Part of a small language model's weights: value embeddings, a variant of Muon for these matrices.
Each number is 128 + 32 x the weight over its row's rms, rounded and kept within 0 to 255. Layers, rows and columns count from 0. Numbers have three digits each. The size before them is the row's rms in percent of the matrix's.

# layer 11 MLP down (transposed), 1024x256, rms 0.384, rows 142-163, columns 64-127
101:118097081084137112161134157092115110118092151127132156164126146116114133169091161119144164067172073146129115113126118153110104133136122126125167103104111102152144137099135160106118197151168126
099:154132086111160092129112148101130163156122151147115121106131142125122097114104157102178108125081136102167089159115117146187198117117154134066196139129085124078144122122129133164171149207188136
100:165147142126165157146173105102105136111083203117198073163159154122108148107119088184129164087134151074179167117187092112104099145100101144135150140110124070139077129140151137152121122126117099
100:126152145096157071084073135080127102191160058159183091125160158116092128137104149090122112116071122068122157178132140136068144101105211106131174166106098071100143108092102130125116135061092113
108:097188116134100116146054138112184138122092195111041108185161110107102122124132163083150102105093167140106072085116143146173101146119154133147092170071086171126110151107083147163100172133146114
098:141121180148119151133087140109150157167160111171138084230088135134118141162100113138118094087162149151168155165185202138183153138135126138109143130102061130156142124086146125157165129135099170
104:160144115172110106160112106096070115043141115155090112139135098110096102195156097143100110097210125131153125109160170143148114099144085060175136059072124160115134176174130100174107177155153210
096:122129054133116106152171135115182099116161162190095128141106114122131121142214198103150138131190143173105076095124127101091118116147104126155131108181173107120113147124185121095131177094120123
099:138074099146125181110117069109027125146162166112169144185115171145173147130185177106217133104128090108144161093109064062101148129128133149115140105148071090120101101125111125118107145132071141
102:139107095145206171122147149124100158111160102126143104092136163136161154176123114119156133077099204084105162085079116136174126132144125119127123134093113128160101176180112151175071195069109155
103:080108158120155147090101172130079184121140166164147107147151150149192086091159166073131108118147147174129059163139089144149145084083144081116107185153072145154081115158141140098105124194106126
102:146119158121079146100136143136162163112083079122127187131143138081111121112150109116137101126072138132115167138131182102100134110096030130114136104122115128151173117118103067174096203172151069
103:116086136126190103144181135143118074152158175049122160132098105087092151132128169100118118118128131080107179133119186079150129156142120119206143129133194159133090158149113092122095155158081088
100:156131165134089113158132174154045083139130113159155147076102097115167189155072188107056137124133173083123118163080143129142127171118106162167106120057155099100149180095143156165161094101145074
096:115107098147100078142148135107123165090148119123115085083076121142198124084074139140137107123172115135149135130130146090140204143071118088107087099104153128155150166131134152111122172153123122
102:110138173109096193162098194174198092126174143113133104120147067098144166133165179132140097098095090120104121130130194100140114087135088144114178105116079165131136133129140120134172118154120073
101:038120118193102140180177154056175227187151157167183131124099092098141181138101147141148110134122131136115107128110130095147125143102147135147059104129113135132124120047158067144122150085127160
104:152075150192102150110140201156064116127168181117099119092102132103143118087060110111184150164116063197137142105119180161161168078160103137139102102100126128129124165119171141144120158164123137
099:124133094160130143148106177086162095199116141204066131110130126079177116114164150081122113110121145148110173098118173160162159181137070122128100161157118137148074127095178118155124186084141164
101:115202124160119137116111141098125147185114064176109122166126083152104109119137156134076068083146154140138166131149072140156106130094138097087145134117159105144094135160081145132143132096088120
100:158112116162090162142117123115076096130104153087073086089159187153140158137161158186142126156146082135077163131096169077089147074062080036165085146168134161130138145147118143135044155115152118
102:099190130148151070205126139103142096089141139094140069194117180168131152111111147139139116117138143137073127117070204076191088130074066148133129165074085159136153061063105132197210176122168113
# layer 11 MLP up, 1024x256, rms 0.195, rows 143-163, columns 64-127
096:216119112124076152140120114103175158053108169168172139126152105194097094116171133128143113118153149095085061114044127109115102153122104178200119143105147148204113099126117133128135112113084088
099:120142131111115204170107085136105110117090144095132111134134200065141093190104125148139086191146113098113143126139155066114136104118082101163128096151104142084121128161144131119154167147096126
102:143103189107113175144170178108092163121166093151152148154111097176141133167140092154113141168042106145058093110093105125135075112135102187110096140149128143115102148152084116131116099157073111
105:107131124141144136134106151153153138128183123163133169081138147169122159152133098134127126159164118163159095088161134145095086092120183141125077092164079044123088105092052166147187125163167134
097:138137184134127158146121148145162114220134170110140134164122107120089122132092103160058135124106129122151138102168156062083110195087118104069191167098115113136147175087128104207124140120103176
100:213123137184112116133091099097107137127121156162074088117089085120105085125159175140104175088080138159155149167087165121153084098118154181168142133162104153136100109140202121136095121134130145
094:200084090139090121146090159101153139120145117075117161095091120110115150099168172134115110137112139130128164087104107138159136077128146122108173162146154132170144123128164198168189125102083165
098:126146226125123113116118136160107149073127140162110136091159093155057118143165077093148090109137195114149109071141150185105174175174111101072152155137103124093121104113149104142083169133145097
096:137150141113156184113123135165144117121109135090111138117128177080103141105165204162130152155139121116155147114103138015113104080131194205041107157127192124156117145106137171103092151152126153
098:161195125137166084086115101105115134090135065125158081135101118120201125133126128092169093164099166092110160161158126106173158100095156112168143134087154100153198115085179127097130146181118095
099:168133109109067168065219164116150156095138153089185118131137074122107108123108196171084140092120117162106126139172087116091128146094106128136092150169148116122094172154100088190174164109165139
102:136125191172211109104098111170120119110171192128099119106118112136065179196124112151124169093160131180103166109154196164127182100163121144135119115105126056106142082133118197082081133135134139
103:192104197100085081169157104146168146112104087172115146138173126153067123101191138103133148123197129103155140097143140086130156110084090162105109188113161093141146112146066137167132100112155141
097:127136100089118211098203090149107119095119099136166122111177127112077141111137074071137088133202140052085161167116137101215075184131103108225104137096098150123140141141143143071117146059172163
101:143120144168177177124109138161169151136151118148151064169062137122108126116097158163100117126083207151116171094110078162118103090101137105106148155097132108090110103085129160122102099123191131
100:082162153155145111117163095110109126189127134147114132154149134124088182159167085100155175160207093121163090122100137140163123085106164083096178143110150111134143102110182173135121130153148112
103:167089163100118140107119143139070168126113166137169132149145107114113155146108138125111070155118112165112120185132153105155084094162140150064153084164170087146129162158104206205164155166121055
099:124116111164107171141143113078162137113130085181170144155183131102153123040144177080171111130121080147120107105109126109091165134157113116117137122123123119108101135063108062091176108179096118
096:189138145137137141164156087108130123106074187132111108086166143109159189207056144149125159118121151139104162112153139121114089136117137121119108099105097154136164102140157105129105142099126132
106:139197193209098162133129151078160070133082152157136099108142113152182145142123135143129088039140186158138119114120163100107065138118129145109166158132124125095117103225125140151166064138125077
099:151127096139153102169123100109075141146166157112151118165097095112154127106146192091151069127139184111149125107141164203158088099110116096144126115118155118094180062101138152152187147146073104